config.yaml
d_model: 256
vocab_size: 8192
activation: "squared_relu"
norm: "rmsnorm"
tie_embeddings: false
beta2: 0.95
lr_head: 0.0103
decay_fraction: 0.937
batch_tokens: [32768, 65536, 98304]
seq_len: 768
doc_mask: true
Each number is 128 + 24 x the weight over its row's rms, rounded and kept within 0 to 255. Layers, rows and columns count from 0. Numbers have three digits each. The size before them is the row's rms in percent of the matrix's.

# down: layer 5 MLP down (transposed), 1024x256, rms 0.0204, rows 722-821, columns 0-63
# up: layer 5 MLP up, 1024x256, rms 0.0262, rows 723-822, columns 0-63
down722 098:128101129172126105101138127160121105134127156120090101090126129110122125141178139104132128140134164153112111129107116139115130100143076101130134113143113100131132151115128153101164171109126163
up723 102:114132136140087136106104136115136085163123113073121131102083149106112119114095122138132135090135138137122157137138147166113118192119167126099126142141172113146132105108108145154142109144082131
down723 097:136098101129121125112178124176157144099105167108119129152136127166130145114128140131123138135152137135140119119073102159131111069107103106142136154123124159104147124155124075122113110159144115
up724 093:111148174112122148115152116114131104104165119135099138160146149084153131109117142108164148104111134100105129147128133137111145155138125153115131107088151162091125146125133121140129092123121100
down724 090:165119080161137120185113108131146182113103141142109125152136107172150136111127121156124134125115075148153111161106138118132133117049140105128110141163111122114118123136078122084130134124116138
up725 100:108111114111157132140136173090108133116089142076108121128158118091132109141170159136107151145103141108115149117133146129158109149154174168142128152111132150162184107160119143125174121110137133
down725 094:130165162156116121129109104155143175127162121157104129128114113143143128100136152146125113146147106133153132121052163154137128108115125136131116122132141095130117140121116114110126117144117138
up726 110:170132123112080171109080145152143161124121107147105134107147115137179138160094130126100123133081114153159121143096136094105128174142162147129115113160165081133133126117154091127137148112091126
down726 103:098118108145102143043081142176085116120143143167091090121127117074129156134149116152103108130110121170157114122138155145131119170147185150160118138121135124098116129123116094137118133118129120
up727 104:145143139116173127167133081148143169129095142168159130148119155123139129100097143109131083106130125098158139124096105118114117127160169069156116121152103069071119118074144139115165149155142093
down727 102:101119103103106107147139168097084134113136146109109122111113147115103152154123142135107125123105164143150137142145141113180073138093159151128131145121130160137116081130092133121127174150102120
up728 102:168150134167139116138113097118135168159143142108149098125145116123090141104122113141100149136139166126124102111124158141091160128155130109123154160127125075099147157123131135116101091098114121
down728 096:089113135119132135139145122144087107113118149109141153132145133114179130130124149099167106128119130109106140151106090110127107105137115159112122121126146134147125103157151115115142148168134151
up729 100:175083152097112119123147102108116152134089128133186125126126117153122134128137161189105148129166149133096132109153162117117139119166120117145145111161161124145137130124123134110115147119130142
down729 096:143114121118105131117059136119104162102116130090107184135125182121135134145131099093132105166099081131121120144158147082173153164147122131134131103117126187129121135119092117160124152136118126
up730 094:092130135085158131102138101112094090117099150159150109146133083071122194079085125105169132112146156135138122131125119121083159121160121155112107116113151100141106133115141114145109114127143144
down730 097:164144124131127117121094143126157149097144145102125125116128166149132090142091149107082114152088146147140120095148127100164142139110163132104146124112121130142099124168110106126176154095084130
up731 098:142132106116107149123168141099116136123161118137153133163097146114154127168128139139109149160148177116127173145091148112081095102148134101109101145113137080138159143110154106134136135115118162
down731 104:122159137150135135157150181119154131104127085135130077156121105178145153140121108139121062118121058122155145125083123145138151138068135102145127104060143144091093092148076135185117150132162113
up732 098:101114104064142145174149147112107097112121156122112163122161147138159125126159102087103130144136177089127156127140177084130149114121181146113175141122097135136201123111103125086091129148180115
down732 100:191148110170158107134130150152185159078136071096130094120100133147129137149112149102085122180093138166109097122103155099167092124150128096126112098149122152132125135117136133128121106152104172
up733 110:157099164100092143104134110121145100122118100132152127157096110146137133137066135110112112153144162112110148130135140118119102163052188127150139117114139131139147085138154115114120141093124152
down733 115:142164096129152145128113118199126154162118094164156131130126146136125147133136153128125112118093083154077141151120120139097140118117120126107184112140049145099109109145146137160111131127103108
up734 106:137142116117151096085115142147149117114141162150116083092150104115128097117077111157160133125126143188133140137148149147140152161120108138131181144172107135145158148130106147100121162122165110
down734 113:142131161090121166144098161125108134161132159113110118115110105145086142123126127127123141131101118173129124144119106130124085134147135105135115115137130143135134132145131101140131162150120089
up735 096:165159103115148138161103129154158149143103141095104101112150129147091146148107140161152137091124162103147096131120120142106114154096117182117115126149142126112120174147192100146146115124151094
down735 097:105089141136051147087132138142102129156137132142141185100123109135151110139110089119114120120152094162101153124113096122118138112121161118137144120140136139106122127175123148100081103141181144
up736 098:134142107127119189147177046146140126185128124147136114146129145141091156158096167171110157140090154143129133136093138159093160138155126106109125137138129078132181147106146118121125164163120128
down736 100:158108121128114164150130130151105105128131160119137068117104114145119114113105086144109143123108155114141124119149141158111181150114162156113171086164155130107127178130137109172076131126128123
up737 098:102150117101111141102134117099138191109102117089123137120120096069167168105127168113105125115162116106115118147108142126141147137148118170120152134113088076130125119101114147117139141144143125
down737 097:149098133148110109097123122173151081143140141156136125117127145163113131156137156146160078144130133150127114107136120131109112124148177121140135127141122147119142139152152101114139110132133140
up738 112:124129074114125134121116097120091141155151153175159125147142116113131097123109153184132112123149090122150146112099126129134144092094131119131141124120136093144147152133178165152136144134158117
down738 113:133113133139141112102126136158088133099122151126103136136101109136121136121128111126103130070115105155127127136147159105074143144153113138119127136136134103095150139100111111150124137119082125
up739 097:131111084140092085141111152139137184126174117122112159116136142160147131139149103117140128127124154155140132097142155120130154151094106103086193130129161157161112099120169114120119093140118162
down739 100:196135152132152105173162139131133137145106137123151089123151134166112145149141127134133113093157175114136154115109108109104122138139094118114072143131133175095090131130117150094159141122099131
up740 085:092105099140148172137111076098132120143145158147099165171140158112173117125116119115097124157124124130127137091110145145137129131095143117110183114137121170110115154137125121158133151184151143
down740 079:139143183119105103147134155181195146102126109110111124134122138147094122145121122154169097133091144107153142163141087169138147128129133132157115142131128097165107089133138157118136097137102119
up741 100:106157091125147109143136147129124148163124136125131127149108122100113138118126158082141164113162119068132185138143120126123152162162144115128135137100138136144124122131143121098128162161131152
down741 101:133169159149102141125091123157139165106141139167086144100117134112131114136145111100122124116088147127121160161112110108161145115123115131163147116134093115119118126150116135135172130089185118
up742 095:134142098160120130116129137100114140119117139171145136150129118119102125089132120096128179164105157131159156152100108118116079074181147153161178116145067131091129115093143065111121143098160142
down742 099:117122104145150132134139117177124126137112138178107144142140129094143118127141123161126132121131114140133152127147101124134117107114113075119141128064108144107135096117106155155139123143157177
up743 101:113101099141153107131151117135144112104137180164110133135152163127108102125114125137124112145132082123143124148148111127134150138182147122128149152121132136132135161128167138125092120132135085
down743 102:105144121144106164162111121105097144106080110072135118164081150121148161132097124106153143128170144134108104203117146105137156146060144101147122142127135102128097111130084126139160117110136102
up744 100:097145129072133094123155123125115147126156123160120142126183142122169136136153143153145104129078143120125186138154116113134138082142129163123134092100120086093212109120121120102107139140134120
down744 102:143172088140140121117119132146115126107142136117095155160122130111120169123149148152093164116133117134119142117190148136109153124145130129092161092150103094125146143135113109108111097081142153
up745 107:149158139088136137109178087076162129133150182131137147126162130124124121134128183143148141130147124124073155135154124129124112144112132110123125114114127132149104156134117114107129150152126153
down745 106:137137128147120122074106200093167151117113109141089120114112094126155114121177113149086135123134103126124085114113144117132178096142134143132137073102162128075113139144118159091111107185086096
up746 100:095105151145102165140120115116097121171192158130117131120138113121094146134140109195120136125126123090124130128163163120159121149149128126126148149151155053149131168144178108111108141097120131
down746 101:116126153114135137122115123143128112103080130129141159114087096090127090137157133125159141156099108157136111132078148131110140116121133143094119152140120094109105102133143124158131163148138111
up747 103:140109158122119165124173089103118112110132119157134154150122134067146133132087116102143153081152135109090172133141101113104125168160116117108183117130120127152161136095135108158112161101134163
down747 100:135154103135104097156112166180120159098100082076107131100116124107143147119121133115101067134130086157138181119116136111131137154087116130157109111125119155136119121097120105138118135107120114
up748 103:126144144138099129136135152114135127140110132144112165129156109061114107137130115169119151140120164109091169105119158098093159098132124113099161103120157153127133112142137100125141108168173166
down748 114:128119102092124117135110145137106155138129123118068138142096121125128112141161110149088105107152103112105152166123160098113147119160127136129151124111094113101086159160123120144138112137137124
up749 097:128140164090063122132118067087118172142122172135159102117108132111145140103124149165165143113155162146128133122124182128113137114122136110105134143107156122124128094118148113072112111103091111
down749 099:095154148142121116137129114155163151106111118091086154138093125157182108144126126106155132153137122133163143146120135163165118114114148174148096099135108111163139124101114097136094109102133141
up750 102:153144155128115120124136114152153138082109129092135156151144100087146121172110147097109140100091099130140105149090109129084107120131169133118163116123129110126150139149130125107153145128139104
down750 103:145118116122147100158133136113142141122154126135129153108123155100112133113153120116112105139109114158128092138153123089142139144126151135130126155124168105124129137119126122148089127152115092
up751 088:139140139159135107174119139136113147121092123168150147146103131081100135086132114172147109161062125160161113138123130122091108107113138140118114144135139117155165160155151112101122138138139115
down751 084:126123142110177118102139115142145173124139118132160117107152137118121153125115109094127111116127121111111095157115120086153126160187125161169168148130120134124111148053124149143124154119134136
up752 106:114113099128119113117087129131136138172117095136168134146154119146134108126144162149123130169086125146120174124128133128161121169114175154112157107112138115121142123146124114133140174103139103
down752 112:118140144135146135115119123119105129122134090120084150126127141125100166163099124101104119141131170151129133166144175152113126116134167119109186164122079120141147147132065092111130089099143111
up753 105:154112187115146135137152131119130149109140143134132122155132153112105160203116148088150165165090072096125137122124154154123099150139117080111128061127148110137145111146095125078170132151125117
down753 101:104074150110104076109112108103154122115111092117134101099145143147141130107133118097110119107096114138107099135142209107091087135128141118113121145157157148131136125102136120140090159162126135
up754 089:124121132114114158146163096131114118104142107138143185127130187139125126117125109128136098080136132123112129119166149112154161157120143098145145138137112113101114109171109100109105137175122140
down754 093:136112122126150142162068159117121090146112159131126119138134104099149155158129125126119121168131115150174108130096127091119109112157110109117088107137159143150125116110124175128141131124123089
up755 100:135096096152109127132130128145145116135139119118092115144168130163107142154128144133099123162153164138112100134086153125159128106132130151140179107120128118089124120140143122128121082095164123
down755 104:125162142106120090131129115119109091124109122167085108120162106133164138115094169083096146072129121119086140184132113129152126154098134115122086096112150203139127131122102124168147119149135156
up756 101:130141104094149118128142106111098151098166138149168127130124095073120136122111187121126186145119142121140130107149111104134119117103095114112119136118115125102130143130139103107176134164119130
down756 101:107141135134131109091106102106135100132122124091135140141090135162155156101120134114067110136113161131136113123129116147128185116149145158096115160125114127130114149117130136165131158176119089
up757 106:107156137099125182118101115147126153106142111086132097129105105056171165119115125143107142101140134154110163130148131132108181108086145120136148151120098126160129118123107140135130141129151110
down757 105:135133119121135083128160212147163043102127117137106139117119108157120148114080166094112144152127098086125146152170130118129129116167106169126138139162159191101148156125092119138115118126119105
up758 104:081129165128151136143150155110163108093093180123137127117138128116141144107116118143158133124092158105121153147114125141164143106135138127130152093147133097135131081117140117127133146107131139
down758 110:184170108092101124171086152142079133136129124135097126103099126136157121157098135147129111108115134128098159160133097088140117152129172123122123101088119140140171131158120145139091163143172126
up759 095:157093170113105187171130120142184098143141161109090177111148157146129133131133153104097135142108120146136110161146152133130169135119107139114149115149152121093141098119162150111141137127088115
down759 095:134164102147126099106154055147106132098117114143138116098108076069158067146117119175140108147109137118104128145136115089101113105161118100124116104092116094124125117100114132112123128158115161
up760 110:142091093131135121141149090085079110150111143095120156120123089108151142128102144116141151090129153105127141169133131119075137096150154102121102138137119114124169106141116142154155161109148110
down760 112:159135106143125097146142112096118109123096101113152144119105172144091110096065148116071132127117170161115119155120116131124155131138154126134152149082147100143162123136110140111116145114122153
up761 093:114144110127100149152140099142084144142126149100148115150140143123080183129144154139128166165144113173144079140173109105129159102197127145143141093098103095118130128148133107089122149145092140
down761 084:188171139172127125113147133157112141097114097111146153131154119110102121156144088110104103090111075123167128105151128134156131139117148098161132142148157127124088127142098136137098114146081102
up762 106:126075138134156139121109125138105152167144127094071133082156117105128160116151136155148111126091144174146119126050129123144146145153116157148160138089119152094125121100132157170136161132143136
down762 094:176133137141103119154126072113133121124123162151143119103090155155143111134141134124105136121124169161161164145150102148157109131117153114107128130136169184140100171096122134120095156144120154
up763 101:141115106124100108108102115116129153100140140100131135139139127116117143130085125113127139105129121129138111116189108153128196090101164125126100135143123082106116131082116067120135150110154145
down763 106:148104105147111142130098115154102112132171105132112138143107102112119085135172111163112121118127140139133115140104148142124128144112097122136153120121123120149126146127128101141125141112198088
up764 090:130104113067128187113176121138115148133159200148144136129125176125173146163095174149142131146146135160081126123124153112134140159152117108149138139119138098139127129142102137149118130131137159
down764 091:138124091165124130116152097159176121114120125138110112094148107140153164131158115104113088125140134115142126095152158121128174090128138149128122135162108149119145087132117168150119141116143177
up765 110:104126116108152185149147104141141111119111137155141121122145123131157156097112123151122141112154161129115172181081136144162145155117137087120107125098138102147144147166170075080131145163115077
down765 118:163151124128101129114105150101106125079124140125090125116121132133121120147146156142127167097133125162098112146132141116106124143134120144138117099107163092095115168091096114126114166106114123
up766 104:148120122123143139152095114105111141115117121108140118134164119100126148165135140149104107108096107118076159106139180124117163110136155182096114161152111077123125135130126112171107121104158116
down766 100:077136137118126128064123121132140137131100083145141145107126091163123098142132128165117127166121178153153112150108086133132136116159181156135151151125159161121131117130139097149110146128130120
up767 090:117115108091134111131109126160129144092108117133144163114109153120104108123098160119133143108117117125114134152119151164127127167148125125138110160103106092067152099116105119117167098162123103
down767 094:146098151128150109144141131103136101099165142102155075115102081142111147145153108143098140148122159143138110092120135145128123126117133131133136136134141140164120096139148122163092129093093110
up768 084:113134162151118116134159078112139152128097112102163175125157125074158124087146122092136134171155168116151156121118133145119104083095118112096118096136160110119100088123158134167110149174139127
down768 084:103169136175123127116127114115138161142157108099115091174099131147103126147079124141099115105138120119174106113123146139165133124175137141188131137106132111163116127121117131138108159128132144
up769 116:182108132076105091134141080122129111136126118119146126133105136091155118118110124165101185124110099119140109131116163124078145084149125109109131106137110072127140139138156135135116118134084132
down769 109:066139114125115104107169093161112132124139147127139120149073134149092133124119136164127136097117130135137096104150134106151146130131141112119129129133097067149128131128121125147134133139083173
up770 095:148129107125126101160121136092088105115151113133158123190087158138133107116103192125146123136148160136114130135103115103128108087135144105126108102117167104134105151158112063116130131127119118
down770 098:131089154109101133090104164134128144137103088117154088132119130174096124110158123158127108161158137163133154102139144118139147163133096112109148153151162103152095139149135138153134148129161148
up771 106:148091131119150208129124103139160127128093124210148098116119178140098105129141152077133146101125153133124125146121121134063127097095131142135177169104118134118135123112154104133122124135133119
down771 106:190145129112163118128112128141146164164086141101152123125118109116090123146160126168134079119131154129140127135075156161135135129138103101134162132136064146154134114080139119128115097136154103
up772 097:155123155156147126140147148133142140131097125132109121161163107111135162110176123124147093154072116170147142109124168147132101146116160172136087127154147127131135163112136120107133133126208140
down772 094:080118156116137147120101137082101124098157114097130147156113116137112080135091110147096128140163151105108116115119089134098111138101144095150153078099106129099148114175141147148189113162090130
up773 114:136147144134143160104101141117119162132134170114152135081156115136183124107132199156128098126124107129100157126144098144110148091110157155108131135105177124137132138095126086134117185140142146
down773 118:125126135140135123143101153118160160133131151136141115143148104105152138164083122116153117095106164104120143145121117134120085110105120097156116161129116141123149130150104124157152131130103131
up774 096:119122137143119112154146113138088147161177158121120167121139133164109139125137120180110170135163143128100123075125136131122143125159124132127163169170125115143135168127162152136118128156165100
down774 097:092096089128140189114121145124150131112141138114139082156102082159163160154128129143159082080139093118163156089112118147126136084132109099163108108134111112127143131175129112111136162140131151
up775 109:114158126122140122178144183135120129074099137129165109095137121128049148159144139147114145147124133123102154112097181132158142148142136148145129126094129110132130149134087142119093127160137147
down775 110:131121098150142119121111167169113143123081123124135104126113134132115114116133171140145169163177133164110165178113131097128130118141124128119120109118147114131105119170157142089109133140134117
up776 094:132113121133133136157118157141133183107130161102152115101139125149182090103117129091122151092150118132125112109090184143090113122159105124149102132156121123117147181135111094141138144117147117
down776 096:101114130150128072135151163180143070132118088128126145152133171182107088123140149128138100119132118122168152080096145130141091117104124107082105149138114134140108121137115135137137098138136116
up777 092:119096124118110129122146148149077128111137117114109145127158161134153110106096142147119146157096119121124141133115117123096159107099185167076125123081121112108167156110096138140157107131132144
down777 094:170131144119118100111137128105129128088108122109114095097092129114124172140141159165121127103119133156145135151114115109122113162127122148135118138148140092092145158154135128125153202136138076
up778 100:117127125141120105186106187128106110189113149169102116142104143110091115109162141141102158158111149104141166169120120127132143119104163116107141139160122143111137155098145136129149117160176107
down778 107:118140113113098133100132133132122122122145139088087122094096118092113125142096129128117106088102127156125153144169065133082106122169114159106140130145181148115145139125118120194105143124151126
up779 101:134147159128102126149123133158137154111132133097164143145159133176148159138136111109134100141127094114128159153151133055159161136164119143123122157167137098120173106166124104080159126101114086
down779 090:133140124156111097122157149134101116089162086063142104129126125181116161111135156126157130124140115142102149117175095126149122164149108165107139162158148089121110100142132132086146097133121122
up780 106:133117121072138133111125115113088149154116135137089164124105142122142148170148118152142097120145178146162142145100184127091140096122125125159161130089174121157152113126106131133140123158141123
down780 107:113161138174103102116163147112108091094136092158132130135130113126137110111132119088110202149118125121099148107140153147125157123107142145122130124163092118088112116144128142091155146120078142
up781 090:109121115112140102140139138114112132168127117096145151135118119094129176103148141143145143090139157147087102139150112119102124089134104055111135103127129137142122158163122100127132170152105179
down781 092:132162111172132103159136128132158128113119101117077110140160125187108103183082129124118138133127069113142167108109142211146146113147120147128099132112148160096149119127073166149117111093137144
up782 097:148100150137143168157133046100131087127098126149159118118135164092099114121130120128169120116160129123130143099117120115150167135107148116144129152139117159132128113138155127165147082143153098
down782 103:148167131150116117109174123147077084169113182095148145159123112110114157140155108074124115146147119135121111150136115142113113150174106095124130121110147122103150071147135102072112131113059090
up783 099:164086122113154148186156097122087113111091141100135127108137114061105157113116144120116116129126110122098188125131149117115171137128106142128135103150157142144120106106148126125113159102129102
down783 102:117132107132142123133103143131103150146152125116105112164133094066150090132135091167120114161152103100105133128126113080145151143116086166179159167136126166122146099111118175125113128133134101
up784 102:144112150113103126166111120094131142129126151137114125118107132127115144136061128123136148146110157155098084111126139122106135134144149109119053100129180114116121154134147076140139166150125118
down784 102:183136174142131128154154111105137092095132108150097180136115134159124097115132110103126134124162145175116152123126068111122130131138150103145113175133113120153156142115147123144121137122157098
up785 084:086115152110168112095137163096152129130130137078157122137177096120113131163108105085111166159118118121111095133134097151131114080160110104138107120125143148137093117142146155145110130113154155
down785 083:181148115168125108190144098179126127137114124143116095121098101132117099120123106161143088126136143133170154129160128134126136109113139090102143121151122123101116127154093130144099124105115136
up786 104:103160117123121115142166136099081149131119149105138171162105148159104112148130103130113173128163159126107095126125158129142104149178181129149136118169143103143150134152159102113137121135133101
down786 103:110090119124175143128170139111122111116103141148108141120124118098138092154124178155100126117168197109123126080126132095148150148137117092118152169138114144099105150141084174134125141133193109
up787 099:131122103136132117157167134140156139156148122102126151162108154137105152115116156134101115137110100120120163107114165140129137166146108135158133126182140049122141099141147141138147096159120080
down787 099:143145112122086110117106099162134098101123130124129111132104112129118132170124152167124177091135136116090106155128086121088066117100158132115102147080140142165145157083120146165127157095170169
up788 105:170102144114128172148130119134143164137147184124131140131123117141151130111140146111134138122141135149162144077074148120160153169129130120121119092105137107120111110124102141087133120123143105
down788 107:114188150139131107103108114118117129118155149121106150131124111123147077137122105149105136088097170126117146169139119109138141121153111151165127148082126150084132133125124116141143146121139131
up789 121:131119116069132108141134139117161117129096182131109145122132128100152115148128163147168171154107154097091147104132152146167128143143142172150133102171147104134165102188116131115161167156170098
down789 112:127115117107137130165112090099143102153120156132124136075133136122098043136118128089120107137084144105127114110129131176145145095154160131162167137135103111134087136140093088120139089158105129
up790 107:086105133059132164139111165101111131117102133135109137179136146118124141133102157096105156113125106149101119110137150167119153110133151131131148125126194137122123103146154105132131160124122129
down790 115:160152108199101114129146097146110154190129117158117111092142072135116102104184109177147153134094182120136118138065120087119136162167082121101103148141144107137149181186126144113113150173147110
up791 099:158146097130161136159097127112129109158166105128160173138111153140113143138115129118109130138146124127126122129153141114146113146161127145123117162120130118067151070153138092116097152093132076
down791 104:069146163103152137134096097128122143139126118091136125105114135144127104094152097141160125125073089126162128107122152105159145129069136128118130166140066129192123087064078153122159142135107131
up792 100:115113153139177144125151105163131164121142105150137143109136092165131115092141142115108113115132128111123143180123165153111141150098111141128102120150134098103105140160115172123195133113109102
down792 095:177086143143107097098084150125117132134130123158095100085145109145160089156134133109154178118161160121113165140149107120157150087162139116138183123144106123122091090159143110115110113142121109
up793 094:118086142144158098118127140133154133144074145119136137113137184139114091093141155111101108162144123124137203138095124132133125103163135116106129143144109125136141160148094137079140100120108116
down793 091:150122106174178154162087099155111106151132134150137095098150099139120111133085091116132160146139118096131099114173103133103170109117130122176114143083074113173070141150110091150110145124143106
up794 104:104107088093099144146117162153171135135118162123147181136192172142124151082134167128123132135120164160159167182093119158131124155115140157120148127112138117127165111126193132119111090142151132
down794 103:174160133109118131132082122120106118113144103101148095125086102098104121180143093133117138087094124146115093153122130131082104131165138132104144123144127086103119171116114130140120162130146090
up795 114:129132108139122131114170122124107107128146148165098166087113139104132178108120141143147129081077150137100140166105128141152154131110114123091130114120144109105203141117140116116156111158091093
down795 119:176087086101089073132120081142116150107139110116114163138101151096120148072095147160144142117106107143092090112156143142109115173112082101123138134111155088147151171106122165126096131119137092
up796 104:120135126126149142115097146093148142167140156146126105110192164115154118159084126110106131100094171094138156104159186127129160121135154161153139128112119169113129142093105149124172087120120138
down796 104:121090121100125134149119112150140174208210144097111124177081143133067129152171118127130065149137132103118103132166116085118116171097113103111111144148136153128135104134156108126126124141123153
up797 097:130112138159123152101121107127124095155106143097110111163126172118078133119139130114119139135107142138128102104124124138084126139125159126091095157156126123091135131107098135097093134085191108
down797 099:095116172127179107126147176130126145084166169142154130104150147167125134141092119124125143108105122111138103147124117142144124154137104112159164152121129111129137114111102144133175135124099131
up798 099:134136135128121147129166085133131128153143111096118151118104108103200183120073132136156146101109116100126121148128136133139155153132083115107106102123092116134133130126074150133153116142125130
down798 094:107120133156127133123127152113135105183087103156136119113170168165098161146121148130125097166137164143162123096077141138117088154105194132117099163150113143119144138111146084103117121095129134
up799 089:106129116111096140129149082095158137103120114131079141106157123173118140140137145135163120125151142103132107105088164120089130146109105153100134104110166126144107157135163132173110131162134149
down799 096:145140127134113125154110140119105135108115082144171137125118164148170102097088123115175105129117155142109190129106141133122142154109141119139070115120143119124126086116084116148131105094123103
up800 100:154129137103145161156119104105123080102140137160136090093136117138141156178067129112134096149091121110128108099166152116132094165169136146167198137091088117157141146101133146122133138123154065
down800 098:095136152113077103155103182108150115110129128114126190143116174105101138112168124145168160113116124111136151157127136112151151106076116112122107080146106173054120147137150151144136119150144143
up801 101:114096115140110187154166143153153147114110106130133172109126187143140127120123135093141135149117148142146150100122114121142158130093106128130133142110129127094149141122108114105117111157152133
down801 101:136088120127101159101106144102166120128155086088135114109078167146127106177228142107134124132116149130123127127150129062131151124129137100134109106062130130125135106105133129108133115111119166
up802 104:130157140133106143136123149132152144139112146176139127160127132122138133106132122122093118124095128098114147120127142139075145095160171133169106156111094112129154126111158113118101154112154119
down802 102:118104122081146090145140091154102115102097132162149117069183091176116139107093090148133107127121097146122147120138102116121140113169095112088103151158110137134112118150110163128171129164094084
up803 105:119130142097141149188185098143140141132089123152126154165148145130128116121122117087119089133131134136138149134115104137107167119129152081102146158121129082130137135110090128122150134146157126
down803 102:118082104130125119077090110122090132171121099135125100127152157145129120151123138118147154133120107098151162131125139145119148117171096158141124116124169133100112096117160135122120102096155142
up804 083:094114081127134156157133134111133089142123140102097126112121121131156107110165106154171125143182135091116146116120174183120150132111160153109100140123135138083099182173087116119113145122142129
down804 086:126110152127156142128166153123137116089106141164160122146149118117096116121144168151109132126088107123143122164145153118168122084090116113140165115155118146126106120158190144128168139163112085
up805 103:147127119107134151157151087102120149129105152111121132159086132146141131134071150112144176106137126154065169110157134116136097110115109120172126129117120109130133130143192099136120110130111126
down805 101:123165149134160107098142191117092142168136095115119134151177139151133143149141064144075082179104176107188112150079152123141135108164123130104125121107106094113137120112071151152094107129132140
up806 084:148129175119069143133143096113079120169112117135162144128099118096130153108125111127150170123157174164078104136122106121104142117106126072110114101157161097156109121168139102094141163164131114
down806 083:120130110147146124122076144150161126074131086113109105156171125142113110168127139110119106135084089130139136103143151159163114183141128166164135146097152135115169115124123148186153136099160142
up807 097:122104098106121109138163079136105127127133133112081110133150134146133134103107145118105119151089179108124161138110096155150148114138151129141096081108168118111150154123183161114118100147117121
down807 097:161122154098128095134127170068088140091111127126144108135102135156106120126130148129136128154117111118129166124106170123130138147161129089146169141117085147148108131089145101122141163117124123
up808 091:103138102072102171152153116079096108154078119128120149180145139171149094187153142141092115106140202141105138082173156145120119099106129148119130125131140078139141098160151153078150137113112146
down808 096:109141148138120142156091122172150139127125114129160155113131140161092114155128132130112134162133092115123140109078136147140127146117131117116113096075131133128104153194145120125116118131158153
up809 110:117101148085120087181141085083160146164126139136135093128094122123150113146117149114156173151106136134135127159154146114080135114139142123163132156141141174112124125104136150144158140130140082
down809 113:151145146130104134113087149128090087148115086110167095114126136170076138111137144147149172112137064076133106140138130112178117068137117126122122098132160114143150107174138116163108108150163121
up810 100:130124106097148107206140144121102136122101185120117110122120184131107159151136188157108142112129141150081143134129150106108107127104118127151167139122188124163132140161110101106103117128146130
down810 103:133134093129142167096114167137140122136089142127094113129112101152158132131148107136102105117146116130129131122118131076131118169142111136158127154163105144084146149142135110151120167136145114
up811 093:153178138111098132124158080109086087147112116126184154109129094130150122069085116126121129109139132120097141156105121124112144075106152141115120121128159154046112102087117145145105138144141142
down811 090:123131148128189137156076150144123108100181155119113115140108143112118133150191185118120099147126151116135075103164132104096116108112127126166121121124113093134133118157166152133093086167102091
up812 101:145091118130087116135156149112131130187170164148073126136162116173118131154119157121154131132097143135103146108166116136097117081122163160093087142129091120078175097117160114121145099158132110
down812 099:128172124125154139111160159115122150119121078132105135179152108128146118110103130140085128136100112154108143139119102133137111118131101110145129114127106112155127087144114139132152152167138055
up813 107:117094132126173172144122089135101088146104101153150140164114121112150162120119143135122190118099148140089108124140141135134127133127162178113140154151118118136148170122167161091156114137140152
down813 106:115087143130087130100133133145128128143089124140151139156133124107124150092163152132137112063138129118191125118122142176102131081097135133133177111146095118132146113118147128124136109133115115
up814 107:108119131139122100178165136120135128139106129143126135103121116137140118134105161065167082105139124152097119147116099144110178097090145137156145078180111137102128098119148134115157136138102159
down814 109:099150112115132089102098104122130126098140115115128118113111147146162158135143113163119094114141161113102109114146144138105094118110173135129129146121148154111132174130129140121114094117168107
up815 112:143069102100129156144122149122108105127171136146100130095114100162092127126129130052143119119143133129128141124128076112111099182134105136122107114084112129148129101091109111138083139125129123
down815 112:138197157186189142130145100112170124100109096103118140110167141142113112144131145148128128094111114172116140081131148092149124137160155122091148100053158136081119155102123110122089067131123153
up816 103:131158116112109122136066114133112161130096136123155115145113130121096139095124121138082103096134136138094126145150145150152141112119129172134163083133094123149134106091101157128113165163175095
down816 104:126117133155152152143158160105145141122114114135147160093149162114133107134155165127136147126133139175054130085124104152097124109140148090144131144153136156088093146176140105102164119135141158
up817 095:100090142134111135096144134155158162168162137110150122136115110146104153178156155149149128143099136123090104128126143140123076134157129151133145146158136141076125142126126096097140171138133104
down817 090:105154110142141098154130108100150127097054115153098120132097121122122120098131170139110100115108127104159135157136098165121115154122138112172157088085135133129135148152108138141114126138120165
up818 102:142125107159097079113128121119166140125145125141155147116163140140094122102137108137108099139098131121168111125103143159112124146171116140132170129144104162110135125125133122135112120113157082
down818 099:141159131063120143126124149171083147127104103123126133158096143078183162128120170138145178120124148128149170109112082156132128123065098146134129145142176084155120114123150119154126134145081172
up819 085:096104137159161113116136115126148124134111102112107120104119143135172139125120105146140116130109103093154171152177118132148125131149145139099159128167132144143112140137189133128111128124137147
down819 086:193157113088107173167159116094139157090122145118126131131181120135146141138118149091130171141147158124114099112072133118112129117103123116121146157130133108152092069151067136103117119122141152
up820 106:146132119101114146123112105104113126152112182160144148117111169162148130084135157174179089057118145128115166138122107159131123113103131112119126113103132120156135083114126121100119105172167103
down820 115:161142125147124117119106131153096093113116129102072111143136097112106142152086113154124141129092151133143130178122161103127085162190114109103129160136131129079113150133124098145096157148138121
up821 113:132131159147168162122083109123130126145140132097102144099142136121160145145135147132100144026101145105139168118096142118118104157099161135121173134119139103097124117128129113113120125127124116
down821 116:131164083167113118129079086100103105109148142146149139129091131094100131132141143179149192130146133094152111134133129086116079144091132145145125152079107113090127124152134096159127200147086162
up822 110:071151155138152136116166123082140117108099133189183142124135131100138159109113134129118153119140186131143136094132158131132108114141096159156112161084145153108116085153135076113148122168167121